{"num_hidden_layers": 18, "num_attention_heads": 2, "head_dim": 32, "vocab_size": 8192, "hidden_act": "tanh_gelu", "norm": "rmsnorm", "rope_fraction": 1.0, "bias": "none", "tie_word_embeddings": false, "parallel_block": false, "init_std_down": 0.102, "beta1": 0.95, "max_seq_len": 512, "dataset": "wikipedia_en"}
Each number is 128 + 24 x the weight over the matrix's rms, rounded and kept within 0 to 255. Layers, rows and columns count from 0. Numbers have three digits each.

# layer 4 attention output (transposed), 64x64, rms 0.0888, rows 14-63, columns 0-63
100147148151112110163101141123140080073099165124150146121133161156173148159147123153109155093092136117128108123099124148129150112127144069133133184121132119145142122138133138133142086131136148
139138121165124121083138131102126156145117138096097116111131142137129115120117112166104139141119158175134124097119167127099085142082130162190144139126141107086142131132094177100106120188155120
108152154137113138121134145144132089105156175082151098133129124163128141114092133097123120066097104152129177147126128103168120115093162124139098123126119109134135088160115087140130117112070168
117077120119201105103139162111124163136154146123141126124153145137087094161115136133162136138127164138114095111144127114092111120120130130128128140152141135137116129150157130137128139084122119
143145126112141105162147143114118134135180134131121128091156096136153135165115117129156161108133116100127162117128134105125114106114116128118109145129160137153094126143087131145132118127093109
108153121092097110125111136117139106124134121136124111111149124155164098059165167077150106149138144104106110158066104104095126092172156147125160159109147171154145127141107130107116147149135105
134165140112127131093157098115151131121090186114144120114114123117132130125154090091101167121128142148098144156152154115123112151104159127080116124128105143124138110162117116141115137071075148
147134090118094146135116147169178172137129159163147111145140113143130127080126123123080149128130141108166076148100104132131092149150115110136157080099169161115105135158102110121128117107133143
085120116090121148096122154115113103138128116130086141121143136118144118066108085119125133139151129163121151115073146134136056107167128167120179166133124140113134125157151143101151165102131140
116122137124108179113140154116105138110118152111143154096066118135124138156142156122136113137090132154113127140132130087130144196137163164137109140122168080148147158118097156067079145093131160
108135170146175124107119095110152123142103121119112141125126120129088080140159126149093131130126137131133123129054177134172140123157131117137142131159108148118132129093120162129117124104140156
154115110155107141156149146085124136100132134094124148143157137104117122169134102111120138147115135171088116093137169165101145108166146104110138131107114102117126134130116128114124147142105087
103168119122075159100077089169091140174123143182146090171066133149101085174146129115095134153117120090087137127139149151104188131108104122141105089133161118135120141125107145125129105137134089
109142160162096104121167139185132123118149132126133163130104115143135115157160104099141086095160133180152108133132129108115097143113154138121156095120129126145147133160138137117113143122152104
127117095088120154091088153126114116091100147154119118138140092109174127124194143125121153114121107119131104130131099108112146094156090128101124148092142133107110104117158118117153126151105100
084134155106148153106104202175131117127148143116137140149127116134110129106150133108099165158162125127134126123158109089142147148078147163123161111138135143149122112137132159118148087113092163
117127124123095108102142129102092126112146133113111144100119111128176169114123121155131097116133106105113107121181125121116085120118146111107150188165100120138108101081132124104145148119149131
119102114128121126102099118091147141155177135125108172164138102082142098150126089092146077134161079131151143124146128093123098114116090154071093122093162130103097152111156152160121161143137135
115109078105130122131143139127110141152148149129146131142086161115140119100191141097126089141143126102128120133118150102108137119120110156118121159129133130165127107118091158144138148094107104
109147121095128187103119062154154115143122192146145116140122161155102141164108142108120125141130115147101138145144149140165120121110112140099162083144177163116124107140085107116163103127102138
103122125089125107123118104126108120138177144130140153105088127164106153131138100139127134127148130121152095121152104139115150101140130060161100111127102127135106117129136105104148104105168105
147114094154161148168105103090135137088174129119145140070113138121103117134111151124138132155104127078162129104103143100144099163112106134070110115118182158112108124123084148113133151100153131
140118103115141143126127099129144128102128129172075127102127083063131136160136141108147128132159125159093138120106118105147107123145116152124151137159111131114125105102106106113117113119134166
123069146103098117127114130134112140099156105139121136108157117157130166125132106158132164098098161132135150107141067129109112121090143133113126108110129123126140134131112114120117149091099130
119095113174190151131132130124146107110096063109110170137124108166143092100108169082103146132147123161094133168132121132089125094149139172105171140106108133136118108146108162150106127101129141
147121094134118114188166146121103161105137137103105098184144125103153139115099137137139136077101160155095148163139104100113154117110107153168116128146124125162110138120168162140109112103148102
132090132087114152117126089081139174149040057167114117124172135097136100125158120133112154168122115083141113123123121118147139085161167101161097117107103132136129152095099137157114135115152170
149074127129158086147132176078091150163115081112145107147155080137125140061110122142149141148129113106175116098146061132132136122125125137186126125087164119131085122128152184129140100129140140
134147142118131118136095105098110199126106130156156129117152101115119145123155141139110128118157149085060148124106117121114129138135127111143154132129153139163118110150075154109128139127151139
104139086142143157139100115150136101152120146111135068115143144147108146141064138125156151170164137155106154131127139112119135114095107138107134154134148122132150174098124121119131134147120120
171126093103137121136164169139107137111143117136093101148144102124133140145129156142147145108121127118125092128106122122142097122147142117128153151135120120142098129186146123139128119132104102
128212159109135148122147147095162161103108116123103122132128133132149160117184105129140168102132147124131148102141120149117043111115117126087114108144129148118120120153150095165140082129154129
145146107130142123082140082124067117144128172108136087106138122136154091100139118140143163131107083141113108166107161116077105122136108118134108119123112130167156124128173129072130153121127089
125122114152129144112069148153153128130150081143084131116152114143145111094121110134177144096163095117115133128117177103088163142086107158115138125108106148132106090099153080112160140115137152
140160122149159169116156101102088155123136103122119146157176112138105165143125116116145107114119121135136110113159094140146111114141146096149129168159147130114132136106128146178136109115104147
128125105136100165106141164139121134097128094155137125132154118129157120145136119144075150178133107161090100085067130125087125118146134175122106141107175163111131111144125129117128149133106095
120136143159143122132136103105145136120127119124106112148124116100111143135139146113124110095086099154112147112172135153110141064128144107113096120115131121127157090132154134122114132123134126
175145174139124127145094072095106167137128146126147098106147122147163141135116108096140150131106155156132101165134094121121159153136104124108130171156130162135129108149124095111128163117112155
121106124135107144153138124119156092114124135104096141133154125117112125097129085110149141130072126084098125126156110115126144129118149120132140144083120059123118162167143140199166145135119169
130130067108123123162139178113117150127116102119157155154100168111098109140115118123126101134143146102114123129130129162115143147147105140126164126155107107174118136185128155154109162145111114
139105080130167103108154138127135140183176141149123093106143150145141159143095099184151145121124147107091126130098139113157078143129114131117122190149130136127126158140101121146115137073080125
162111138157121057139095131140158120147115118131094089130158116145162111116102124091142151132118095171121177093149110127146106155156127129144177117141110121091117100155131140111158116104131103
151092129137123102166115118073113119138106104123119106136135119115137145154109166156131157108120110130098092123130143104082127150130132130132148170122110081126108112097133151131095135113117117
115123056147143137154089117104082131092137140149150130153114111106075115146134117146157124118171090098112144132102155084145171160135143141126127124123139124101121156137082117113141135108140115
116137086159103130130111134130133115111106147131138121128107159128122137085115170147118108101132125141195117134137159112111093147158112100091156156097160147138148078124136086113164139113160106
148131157120122144139186142169114112087147121105138087140157141155150197142121152125112078124123106122169099116174149125114121131148130108146124148123129129167121153133122089146098143132165129
130106136100086102144134177154083110132159115134128109123082136174106081125096157107159121166110094092113131123130138143105117150138125106120128159121143114156135141140125117123115128098082119
116100140103116123154149182174148124164092132162154106137155144114097122132119135124105106122098148085158044162108133149123123129160142083133134099144157152129166113143122126151127095115124175
109124106118129133097107130103113152139149189118148117098144117129078096155132116154141082106134145173153153128091133086117113129169107144132117125128119127091122144154086109156134090139133149
062123106128122135156133079161129134134131118136139128136102136132103157124100116133107074159150129110098139157108165103138127145118141106153153093147092168118144120159148150116125114159133098
# layer 4 attention value, 64x64, rms 0.0708, rows 15-63, columns 0-63
113112128078097074118101161107146110127115158128128119130136144136109131103091156158185120115105147118125141092139151087142123165161076114102153184127103132155123148128121109080120142118106132
117124144164118096136156151109139117166138111155111136147121108126166158139131123141119132109079133086122133156147107125130157135121159136139124132125165152141130192131125156157103101117086130
104096113155129150143130110171079136150103128088127115131100108114128127125094139135140127124149129153138188113115102107155125140116101147122120103105158123155141151102134128125129120141118108
129110156151144146104144107129136170124121120116130132142114164129142154148108111165129164116142125119132151100089148123135106124144132125120064099160114121130134157113105146130078107119143119
123175118127120162105139092120133145113155138094127153127159114180116113127122113155120143152130108151168147168148135139147138060124123132142063135156137133110156111114127099110156108119124123
145107143113134125110137119141099124159157141178097151123115132127120130169092133119119133112076164100131171133125124167105158127120124113131152100134162140078145141132115153114083167140101102
115158141121167062132158104113136135115132105107126135129112079126141149143101164111126130123160156141161127122114128138104130112096101106105142128162126141131135110146139151106117181140135140
107142087096127153098140108128137086124108115118088146109126122169108105116101133135108151157110176131127097148133172121092148140080111143081126125105122069127182139113112115133143126118101109
119132152136109142148126148132165122142161162151113097110145151118147119060144106130178124142138145103103113134111108114128128116079112046128169082126170164133107124128125119160115130119114125
178085092103133109097107131133117127081101125119077174103143122094128082122118112088155138102114109126106140196130103087113106117122129118089152148117146142136111144121144100135132147137113157
109118154126133159125103124150146136141084126127115125106118195130125108113138154116089117150110116093156120093111151095148114129137128173171117103091162116098118113104121108109141130133110151
160123135125135138091086130106130149121168128149141138147138153108145136160140178064170066139120123111145133149156058089095111137147123081135151109173115110118110077139125162180127104080130145
125137116122122119159116133119108153158114124112103128152164107132129105084099139125103094095137112081129134098165140178109106105116098094146100123123160131125124122093105136139138124122126112
135159134158106146125145140095159118074130114105167063101157139118106165129112135138088133131121136164143168162108118121114105119091145132173103115139106101102152120142099157096144101127131163
120124125127130136088144111120149134137147150109146136153158110146112165125133100104131080140141111114094203131114145134082119142063137108087176117139153122158148136089122098136122146104163116
142144089172115112132147111108133124150148169172114128138141137131165143078103118137122138133175152157113111132102138144128111152128119119143088138095119094078136121137126103117108123145166137
127149144096133134133112121131129148101099148116125102152135146103160112140088148128065113160113132133118130100133109168113173101133179122133129075159088081194142130157127144102160089151095112
136130119134125155110102100094131131140125146121099128148155182134098151137119140128143095109138149132097096079116127128142091137160090116139116140104110148138157142111121123122125125148127161
126087150150137112165079152132083094100126158099151117118073165129079100138083113135141170122135131138132177111063151101129085138136132106099054112091113124133110143161073133162157096144141125
106158141123171089159088128116141122139139116117118101107200115115127132112103135119114129128128109068092164106116173134154127125116154132133158126163116080135115153123143144160159165124091145
140138165110169098090101143105135162138175128091162119179122116104148134104133092102100123118180137149114117099074139156165124114100159166128084110100092167127122130150124080098118110121123118
122152150118131150153147144138097123130095108093133127148112122169123148127158125109142131105113129083188094161134103120136154104157129083113085122089115133124115140121122107153178112135089113
134160151120150129115125119161148113159092144117098137114132136120127094135125134113120116132121125137142082104120143145163132104106143136126145082164138144132132163152157120111098095121135103
146140119168085140110186128183157146107120181152155116161164103148097115121166082157139137104115101131079121112136128071126105113101113133133115134119139185140090109098192093170128139139108136
163131121087089144092130133128138122144107127174093126095138127115145098130159129127176150148091113141149108151142105149113132159197126140141138181134111103123140108124182100115134103081150126
125150097078124083109133148165104149127115156073166154143110133171130162096146183111087101106145110110136136151159149149139152162043111110141151154146119161173152096112201147125182131120138127
154107107092137111115145197113180168134111174105093155083166111141181168151150082151103147143126135137079104110128136133115146138109137135140125151138146134174161123123166150139113122076127104
109075125077127197138111117126130125129122119095137127116136099138137130095111102113103108129125114101157128149108141129174102138117129132099123114137105154144166158084136138181150131152158101
081122103139140124146147133137117127108130127096172139143073152106138106094156059150153097140144134139121146140094138151110087157144125097170086105126143112140115124153110112146126086103104119
167115153095076108150096145164165119140126110145096139137147110132144123114151114067125143117115155145114089121147125112118150117131099110122138167121140125111110109106100111128117125140144111
145126147140137116155130116134170126099161151200133140101141109164130146168111171111125104145128100126156105152100134108147108151102122067119125127144109134093120117142114128135113098152159099
147114159171105160147084138148156149175091130108121157115099147114146106127090158102110102151139123160099164127150132145086120174126103124090166113103133115134142113093148083170103135114098138
118100151125156130098168116129155138133085129119175133112088138120100181137174147111149104115120117119116073164120137120143072119155157144078107133142149140122092141134106101119118139077076090
118131133111163083100126163084118105132130176162139177124146119114136095131152130121108152162146148082138124129149117130120137153117134101104157122097127138141119155115149143151126113126178141
148125130114101168125124146169134161150149165111150160159140141109116116135165112163108134085132147113100127117162092121159087143053101140104139105117169113134139116144143133114110100123122081
110146155157132126145128128122112128124121139152137138112130129166148101136089145125134154142112135127135109131148118138153101151137129130152137154086113126122098113148173160128088178137128155
119135111105119133133100136124095103113104153134147138126123141131120112112116120133108107188116088105127125156144147148129093125119161155147102090157081128103106116130109089164129093128114092
141133144089165059121157141136113137070092122152137145134118132141113131096104155176140114120126131177152134126129112167088098107131069133145134164147125166070142125112158165133090121106132132
147126128137110165119132125103146092080141123136092132127145101075107148099194134136147133113131139151111117127069138118134127168114120129163151177129126134102143134103121112147133119137142184
093116138120155142162094093142169103129130076120125196155119157114138139124112110103108107166140150162118113125140137102152149121133142114123128088104132150147131129100096136089160089091157145
145162133153082142132151154152157093127103102141115133101139114166173151133109111129119127155115112149113133161164118155131115060121130122120130159136160132123102111124118134139145114099122099
115107103135137151077143141161126157159100089122116146141157143142139071123157106095120094125125140152136130127170106097129081113128127128131139122137130134137135134155135112121139131065114136
112104138095124115103110134109106121141138085124136137150094116046130167123112080133127134079167145121128131122090115124143109140143147152120055144132159154155148169136139110155144146155109093
144155134143146154112142113125111126128145158134095082159134142120101100119094094071101149111167139170092124136146135148126096145145136123136100079123100110120092122098110131101134133117107138
164139104154128084114136106138109107123146191098090156125146108108144108130127125127102108120163114111149078104127122092125069116167120129139171149131132084105136067101104138113146135143128118
169117110142152104129116162158111115124149086122110124147160179122154145078101123146140102108123148134115137103128122098119122133122109146163148141137168136130102162094125097101099103126114164
163106161065114127121147100090079161112148150094106153115129128154111135136162149119120128115120143166136165071131152105149179121130131128178128126113135077159106105060127142074131114158168131
086168150100109101163114118131172107095137079136119123102081142105117118104145149129098083152152145089152180155121118140158138107146153126090083047098112108180133119098137114111127135121143091
118125157131082119132116146108113118086158134110181125154102152086133119172114092163167120087123143121128145122164158127155109108113123098120135161134121093155140146098114112157150153139146169
# layer 4 attention query, 64x64, rms 0.0712, rows 32-63, columns 0-63
132119134126122144109147164109132139095115103105116150118074132115165134113175120134133163103157093107106138131100169136114109091105148123164086148164133156132124131095085115166178121156197150
153138125121141138144118096115165147137121155162137117123128123127104164147117130092113131128135131173115144160145107104138137122119103157142112105133135166127150097127117111141108106161113154
140131096121174130146114097143140138151159115151097124120138127139105146117123149133155071146129151147135131098146112109095165150104110178147123128111163145110130107127140178103108147143091092
096131157160150113125124126103134123124101123107123110135119123091187133115077091126126124126136121129138145131131143120146091119144176095140133131146132127127091130121142116146143153131150151
163163164134094136112132131182137148112111109140149138110126128138067166100132116131120133149132124128132157120105093137087186139122114147111098118115155128132120127101111133167086135083092091
111141115129131151129134176138167140158136133186110140129161141101094141099132131133079115116141114141119116110143125100105133128118134123092119112119137140115129092143123119122139074150129135
154153100119126126147152145107142184135088136111111145142182123156091099134134124134096108124104170128181119142147138095145148117084088123125124097118127128119100149168175146158116140121111164
141143110096147138127148131142134094122099114120141092147178135114173114125139102091147125127096113142130179118130107109127111137152138120136129107124158102141153189138137122128075107124125196
110131112133146156108107109152105097107148180111172097124108141120163084183104144138168152106159128152062159105150112134166134092152121125070140131128130102114117124100163107084090151134151140
151165087142154150167116138113131129158080121108127125161135141153083138127123118120124106134105135102137153177114117131158131142108113125152135119142141157110146136141147112145163135134121104
120120112148135085103087108136141093149178106152109141132102127134133106112129191123136098138141135115123147090142081152161078168139132143160123155115114095135106177152128148129100123087106159
151078188123150100098116113146131122155110136119142127121152134134130119128107101134139123147128160146118132112124142167159140140125150130116148135141180148136104152148144156099155132113145143
157079110103131114135102126154152108136123120150143131147095112154132119135141131155138145090136128121144124113131124164120151141148148072131143106100104108094119122132145142135093124118118158
103120116123083137156128113117096117126128096134167122147171092100140074101123121119133128107145109116133154101117119106164137131165106134123122081148117113126134140145150105117146116107143093
147134086114144136086141118106114168115148116102154165108142114140132112151124124164136118133119152104138098109121119152094079160118132157174137144142160135077126100125140125144097115154149118
158107120113121118161151130128080102121116101137116110114112089131157126078164124129153122124107160151140093095150093106091128127130077140112134193149090085116130123109142153094146138125137122
152126120145112148144118142119099125117101142100160135144127127100129117154169154144110151143156074085165137158159127106156116123105124091058129120108117120125093129121131110137152113164155114
151146139104111126134114118178158144126129153156123194109174105128087137106128121079097133143125113142135127132124122128159152128147144112131115094151123112124137075171138117127093104133142090
094146099141183093126187119143119104129154104140105112137141148129186125150144128136122099136121107125130119161155156131117158127147132110139147132164115139122144143131110120139157169093133118
112107169151123106091120138126145101134124073119133094139101142170143100141107115127132118156103140146096113121131149158111140156163134149123140149138151136138141116104141146148139110132117163
110129100132132134143056127128164170177124083113095106100116109161100122122133119084097113110179137125098128147142139112131133175092109131143180144144125101088128128096133091124103113140154147
095139145087123107127132095103147121166139128104174092144120114126144131158090129142114110160092111134133136123118122163147118124130149113108110117149141133122130124109137109149131115109132095
139135147146102125120132126123142123120094127115124124186134125135118159130110156109174134154107085134138120125145105130144117152137113135153118116148160118127137113153105138152123136117153112
104142067083125136133159124092108138153108107107125113171123147143112131086156131124166149140153128109106177108133138154089181109102141155114145114114120107096122108131135153144140138153098128
094178161129156090181130143140102103133163122068105143158139129105181094112111126164118154145122142148116123129138182134132105108153174120164155108115105165131139108120130121103130154089123101
119120116066122131122130136119112127168144093137110066155089089157136112150135092161122161134103152103165107139097122131113089159120122133125093137132136137119111139087153153141165115103113131
156117120140127153173143123079108127154119093113133112102125158153138120110110134137168150186118122109110140099147147096111137122171157155107161142080125131132098152160135118095112169112090139
076150131075109136153129131115111162148167170146151130115106132157119138142109137142129115112101153106131113102133110145116190169176086174125125128112116119112124116118125175112096148118133148
111120097102152098100150126179149149159130185087113128099153079148161169099151119123125119114177138117156164111152086122113151092131102112139149174125152122092129135128169116115110101115080087
118103118106130124157104144126122125124173098140125144131133118153161127097129156142170139099127077135150144124105089143156175148126128148113149137140136143108112081127138100135123133147114126
183177147114102134156141142135140144143142157130095159117131177126146095079154151156100115157135111155122145111114169119127117136142156153086123148140147120187168110141124150160116126114151111
117156106155150105154117124136136123123157107155169099124124108111099110166128095096156128151128125108119163118147127136106155135055131105094128138153148097149113099112127143117141141142126088
# layer 4 attention key, 64x64, rms 0.0716, rows 32-63, columns 0-63
161160117120150155093163107155113075106126136145095112134123121108117155117111193130104104091101183140129130129110157096082131103110112155124093116120176170101155093098137090114127099140116160
087148150111142128119132093120112082133153121119122108115129156113155144132118094135158101134123166100160159155150148130138111099124147157176107109144103126166158150113134116142141168088153129
123095124103130101160088106112149132161140127095166107140117169142111124143118071114155112157154184115148172117121133158115130118140128146140070139111108130160121157154102128141091152147096110
119177117114129118129122121098127142099110128114137093158120111157114149114151203134096139132130139146115129114114127093116110104129137146090143113083188131111087135132150138101099134132119127
149099156136108104146146131155152121142117112122156147069143149103145125129099045101190134148130095138145131150125128162140129127148154099175107128129123115130114121165075109124160129074142086
165135121120136113105138163144171127129156145144142138107134126131138135113109127117137117142128133126159129152175146158151129147146141118145110132105135089149139094140140108145115108113117132
145104149128104101155137090127143090141154112119113117114155136147115084149124119151172122126157123155138153080112124150103136120112097151144099130117113101141133122118128148135128168134137181
133141126124127162152129093145160084127127163089127077101141132118133146168145113123135139136158140121098155117140145120120100129143096121096134171098167100166150087141111118154132143117121112
119168158113095123111132120143117150104136154135131110172072056132157156136141215194099100091107129132128159111088121083130131108136144135123165128118152117122096126141154132114114115119130158
187141106112108161133063106134125151142137102103119073165132155149154161105112128135134145105115109155087155137106141132114109104144139123086156147121160167134168148082123107093139171103118087
137118131145132136096153128092140141095110167107085142151116127101114110164095085170119139120146096119137145117111139111117103133098144132146135120137082122161131098147114150163115121155163110
126119147166097143146121121113105093089100131105165194096112142112071115136134155166134094127160150138142118118151080121108113120111113125091149148131134109149166139132127124119111136130129160
145114116142150140081109118119133105118142166145117110114134118147111105152135110176119111132119150128134109137124130136126125141122095128126152128118149124126097123129163180159124092149101151
099133138130091147122128127121124119141166165124134103141150143150119088075091140126124163141149139129115127130113115110152108129141127119116151151133124085126102103124145122128168132118108128
134111119140160096126113071107159189128088111116153129117098125155090137127157095129124140115106130120090118111158098163135123144126110137162115129165125136111118106118107130189141124138157139
112123142120124135133153088124124127142161139100103098112111094152152071112121159126113122113107120103155148078151098169182119141105120157142115116103116129093174125146113141086116151099141102
111128149146137150112128145138096095107143120150114117137135156094163132125119124126103119134149113133087117110113121103105085110150122165147158097102148164129123111089127138110139114128129131
095123179120119109114111133149145107154172145142115120110137124120121148133110074124128146160154163098169113118149114144115115162126161152137113151131139095130152149122134121155137106120085171
145154124107155131114138128123129116125129126125166124162151172105143154120139154148093157119095190148119141127134130094108135132121126142103113129090172110152135134138156122130101089150112135
153132118149092114130113129115142104110118111120148152130140104117160121166151092139145146105116117144125111143144135124157128130124108125178125120158147114120124100108099083150137124127137093
135138120130098167138162117155145139125113150129164124151096126152124136135171120176082124077146101132148113103112122131124105147134083128112134126131136162103117101139162120140117103147083113
159149106153097149139152122126144166142119094127141084167143128152101149101152149140135128119094131153102185111142161102112122112120148102133127119103187119098107121127127097153094099109149110
177122150121149148119110173128141129109113087145108120137118122099131164131100093103124195158102159179095102124097133156128108136126071106095089143093180133150129113118142102097133142114126102
073112095124162143117107107100103147164131173141127129074141129113121098118153087116145127147143135114109195134128109116146142141130093155106126121105105117117101119136115125161129186110076128
125155140085147092128103146140114163142141077116118155159115095148143116133124131126115149159126143131135176101073150127168121121166160122154151126121140137105109161103119109158129133134131108
137107102094098141125108127151187159150113133148154126177129130198136102132149115129127153095111161127153112103123127133132114162109111078163148112119110156142110129160124175099096163148150140
070160106106135145158110124108114113130122095141136092168105122067123115119125126180134117147110115103118190121118129122098170098124152132132103114111126097109128140136148158103155142137119110
131129136169144138095178165161090118116110134145134084146107158150137106131118131106137120117102185146121117117093108094118137114137161107200126155133156140119144127120122134140149148140166150
098145139107127108068146123108084109109090156091172132112172111191156139124111143136157127125112111146141190149146089115137098130091138137127112167137147151103123136128138125145102113106164145
119129077137148124085103132108119103134144129135152087153126096133123119129141157131097139142098152111135141119139130122131124130125131113125139110142100133154089154143132079164106154145092102
108112130133126109134152141166136119146139107140095148130139083098121114110135111130124152132112130127138145116177134132109135089157153131149148166129148094169130136103088176142140150084110118
162168136101132119112112124150140134110138126114179109157146137107142146124118153111131142060103124091138148112105091127135177128113130139076174114122152124131122119122074112123085126109133158
# layer 4 MLP up, 384x64, rms 0.102, rows 0-25, columns 0-63
119137086141079136115109110104113121147099114115124139124140160140137114153134116105121135142153148111114145118103142153149129090136080154088137141102135106135160178151152116115137153146137064
132065121143100110095156109142128120124113125124123160121132140119134146165138101120129102116093129147157148145108138081162114130124151142135143149135113080097028145165177140166098139143133133
128152139131126111127135092141106093168111155113105115126143133126100139137114095119145114127127104139166106121147151127160135077118099124143111109151119103102120159099195122157137116154128158
132142071123136147166136149094097132137092109092103138129094144140111123097099099129117088092140136143124132149111148167072153106119115126092156103149106116159098118110148123123103110147117126
143145119124134065135137140113115133116128125175151132153130125099092119109147127132133101128119107140107107138135116150106139104148133129097117112168097135133129135123091123145112119128126099
111104078116151139117127197105130119108135176124169151104101166101122167147118121146153152117125132153096134132103123110109098154107123172121095172146123115120135151136127117150120098099084101
130119156120115113146152150151126118090144115166115145088158114154134129165140127119137125151126116129140120152124141103121142114168151106145113127089090108161118161189129144099118149154121136
120080135097151116079104151177164126147117151158098125158127122124126117150148116122134139142137144112153153112139111180153175096109114137132095100098129135108145082054147111173127090125110102
140128134137142117115135147097131117133134107127157124100132123093112117101122156129150138128114174137151116098115129114090148165120117135169142124109085144139090092168113165083187163148093166
126118115145137109149118125155126100170141123140162139106122134159103125161139110111161127142164155152145152111114130134126149137153121095134122142090092139131152139064154140120108134110133115
141118088094095061086164152141118114142097148177102121112120133106083109146146114125202159132103140087126099143064158163106143112153138145117082136128077084145103086075085177110109141124112102
120141132145111128162130144124158109107143138106118131152142113073100144128076122101114104096133108127112135130135122124128127134157138140141129142162121127151098126140191143155185108133123150
126087138097147115143163116121164122099117091138148156117122155176126128142085123127127124109115122154129127159124131165105135098110100095124088129150095163117172099124109121117158112143159123
133078148099138161118146142110166162127189146140096122101125157099087121136165134137138143107141131078158093129075087120100127155098124126083097085094109081083178141098141112149122136111104154
113129144137111152123115090122142161124117093162120126096136143115119120133167091108117125120107150131131081117134152164083135171102116184138143089154118107119110117092111096107105134149127149
124141166112125134095133106095151143139120134140147127177131095123115109124132091114113049131131125197141155130189087148142153093164093120114150139143113125119101116129139136107132129110129130
113131125095149102136110110087142159121148171142150127099130122138127147130134144134093126119153097108160092057089123170120115130095077115085156155140157191143096146150129139162154148156130149
133128114145128117166118087116134104114109121137132115082181138118136144108110143105112128138113130119115109125119121151133129136134092136086135155126135134061109125134127154124155152099132120
125140134171109104142153178110124125136144129110123120127109124133138130084078163134147107089130110098137142125125114122145116154138130188143108116092132134107100112172085142164181131118084124
140149129113110126124150126129161136126082114138105117106156108124131107097145174073112138135147112118146121145155140132136148125144129168187115133114112123112097133081113155135124146145132124
092144139111113098091119129155126126151105113164134125140134178164111108121145110174110136125147139077143123107135140146103121097108124125125111153114114149171138125171101131166135129130091093
083124132144082124116172101125135146143149150143105156136098140097109142092128121113112095148132146144121117127145121141119115115118151112105155079134097160135122112125137136143137145142145129
121124114108135146150143162098147118132097129114126145139118151143132113145156101123117142141112121135150091121132131159138142147133095131094091160099106128102127141168152115154131139133107119
066102130141121138126109101089144158119130164180132151093140154130125144122172087113082165134092109082102191124151149143125143158121125105173113135098102128159101115152102116166099138145154180
148112174128122132135084127152169095103152144123105158125159141134123110115098161081082140124157138175100099146102119152126163104153100078102183145142080136143164105143116132125137155178104133
117126081169101077147180126142098096132141110134115101136132111133085181135110184113148105116116126080172098129117107097122151125139143171116099112106115138166056109100121185136151104149131086
# layer 4 MLP down (transposed), 384x64, rms 0.102, rows 0-24, columns 0-63
145109165126197141129080095148157135136143124139132103125150116143094168131091134134112126120106132138129130173144103129124126173115154118142132104147110136133154122097108132126104097108108127
165171150158140112134110138106106156163110097124145096115118144137137098112143188157136163139143171134071096172156091154116126109085094112147138120123125167130141103101120122120099129162082071
142119085145143121130161177107140157089109118135172145092134120150172122154119164148122149122145126102101128110166095140131104123105129115133118121103167137156133105162095136155112154116129086
156122165159159112143147092079129117148111113130132093149103145104161124147151084122129133107159142120145124137151099096164160162119118122205084106090128118105131104100090114145153122102117137
134158164159135153118121126177156109170113105112131115120152132168151105163115135126138143134126140147124131116155105164139126117114120146143150167108131120139138120127140140129129136128107135
131117171136183104149181162110120123093182133113106119122149125131089150159103158143137099074126144133106147081135116124124136092139156131080134104143106112133124152162123133126137116125129167
133124145161130107110136133145108122124144158098135118108127151124133167104121128126116153118117142164123117141133134177143146144108072152123170139105070128146172105108158108155131169114138137
110158135140105136067119115104161138104108132149104129081123140149063106118093117107138163118151116158087093148100145130116155137125152151130138134114102137125136128145077117142125125153132163
142129142128159132131093114141134150138129109155065132154110136120109121140091092126071130090147151120119108121143149120124151162081106146171141116107158144145129122144151132153125068135133122
154113147140069131132140148155149147119109138118092145097145128104133133119155152132130136161133122081122111118113146108171128118122181136134134119141132137131126115121118122153143137115148115
148153080101072084158115107148094107154121137128155107143142156170108085105124108115157184121119132099163099164097136165096149091123089131153122131205106106119133094114134131132123122168148126
121103118070146106107126138128123147125134117164113118121087120129133123150145121145142152103107117120127113142138131147148133107160088099167135104127146115114091131102106140125107162124152124
153156118151130129144132113152119121123145134126096083155117128094167129130130125106092147111150154149126153097065138078170111147150149157132134141111146109116124131141121136111108124115100134
146144175069133095075141116187137150138117131110095125156119075164126091173143121139059096120206096139179095123081137141096108129163113125098153095124096112094113129134127122129158129140076109
113113182109075140102175126126133138136124119135111104140118119150120155132176096140137150155140148124124146156100161139166129125142144098089092116148144135119114153165166130126137115141148147
143146112124135115141115156150151105161105148149162122112114107113082161162120133181181138158162106104120141140134137130110122120129128130137093203129152143164161122154122118114093130128123138
125149073092134114155098113163139082158132116111142066118129123184149143154129134119125142132067140148105131205154125124135132074154103101139115113144128136117139125166116122106128130146125090
108126086147150154101120116128142116152124114104109126171103129129115129146149124123125117095110118128114172112140118128127147112117163126154114134147097129158150159120154120164128114135131163
099179090136181151123118157116103119124138148105143136109127137128097108086131110125138128129149147113138126103101150161155114105124098164156120099090161116123150105146148105110177142104144105
152120142116149113164089134134138125091147146094138120138133129098155187150123129101117132120129134144171132125151132084138143135138105094074120116137157109121130146118157100132136136060117128
124107107140113123094136117125115157135122180128124128146159121120135120123163125146119129115112122116134099159138150110119135125119141142136127156139121140141110149152149149148139139134140145
136146091132129092117134144085084126132120143114105119139103126111120128091148191126153139157140149163140122120113143135106133071153149134107160145107142178108134102101120131149172148127090133
140102168133130112141129157154125125121106121134120095148105138099122119128142150137136134138133106082096129172121138115154142119117156135150095099153114158149107118138111132116150077102133142
181120148158079190126087101103125104068119134152111156126134126128101113110126152144166136112143074123077151108130067076127139139145102133144180101166156111128071139133171088131146150154155167
152072081092138161117114056177144135165124159135109190125150087116107102099146168119137114118141130146151088162089086161176149140148117129133153113160130115091162105072114118171140133117082141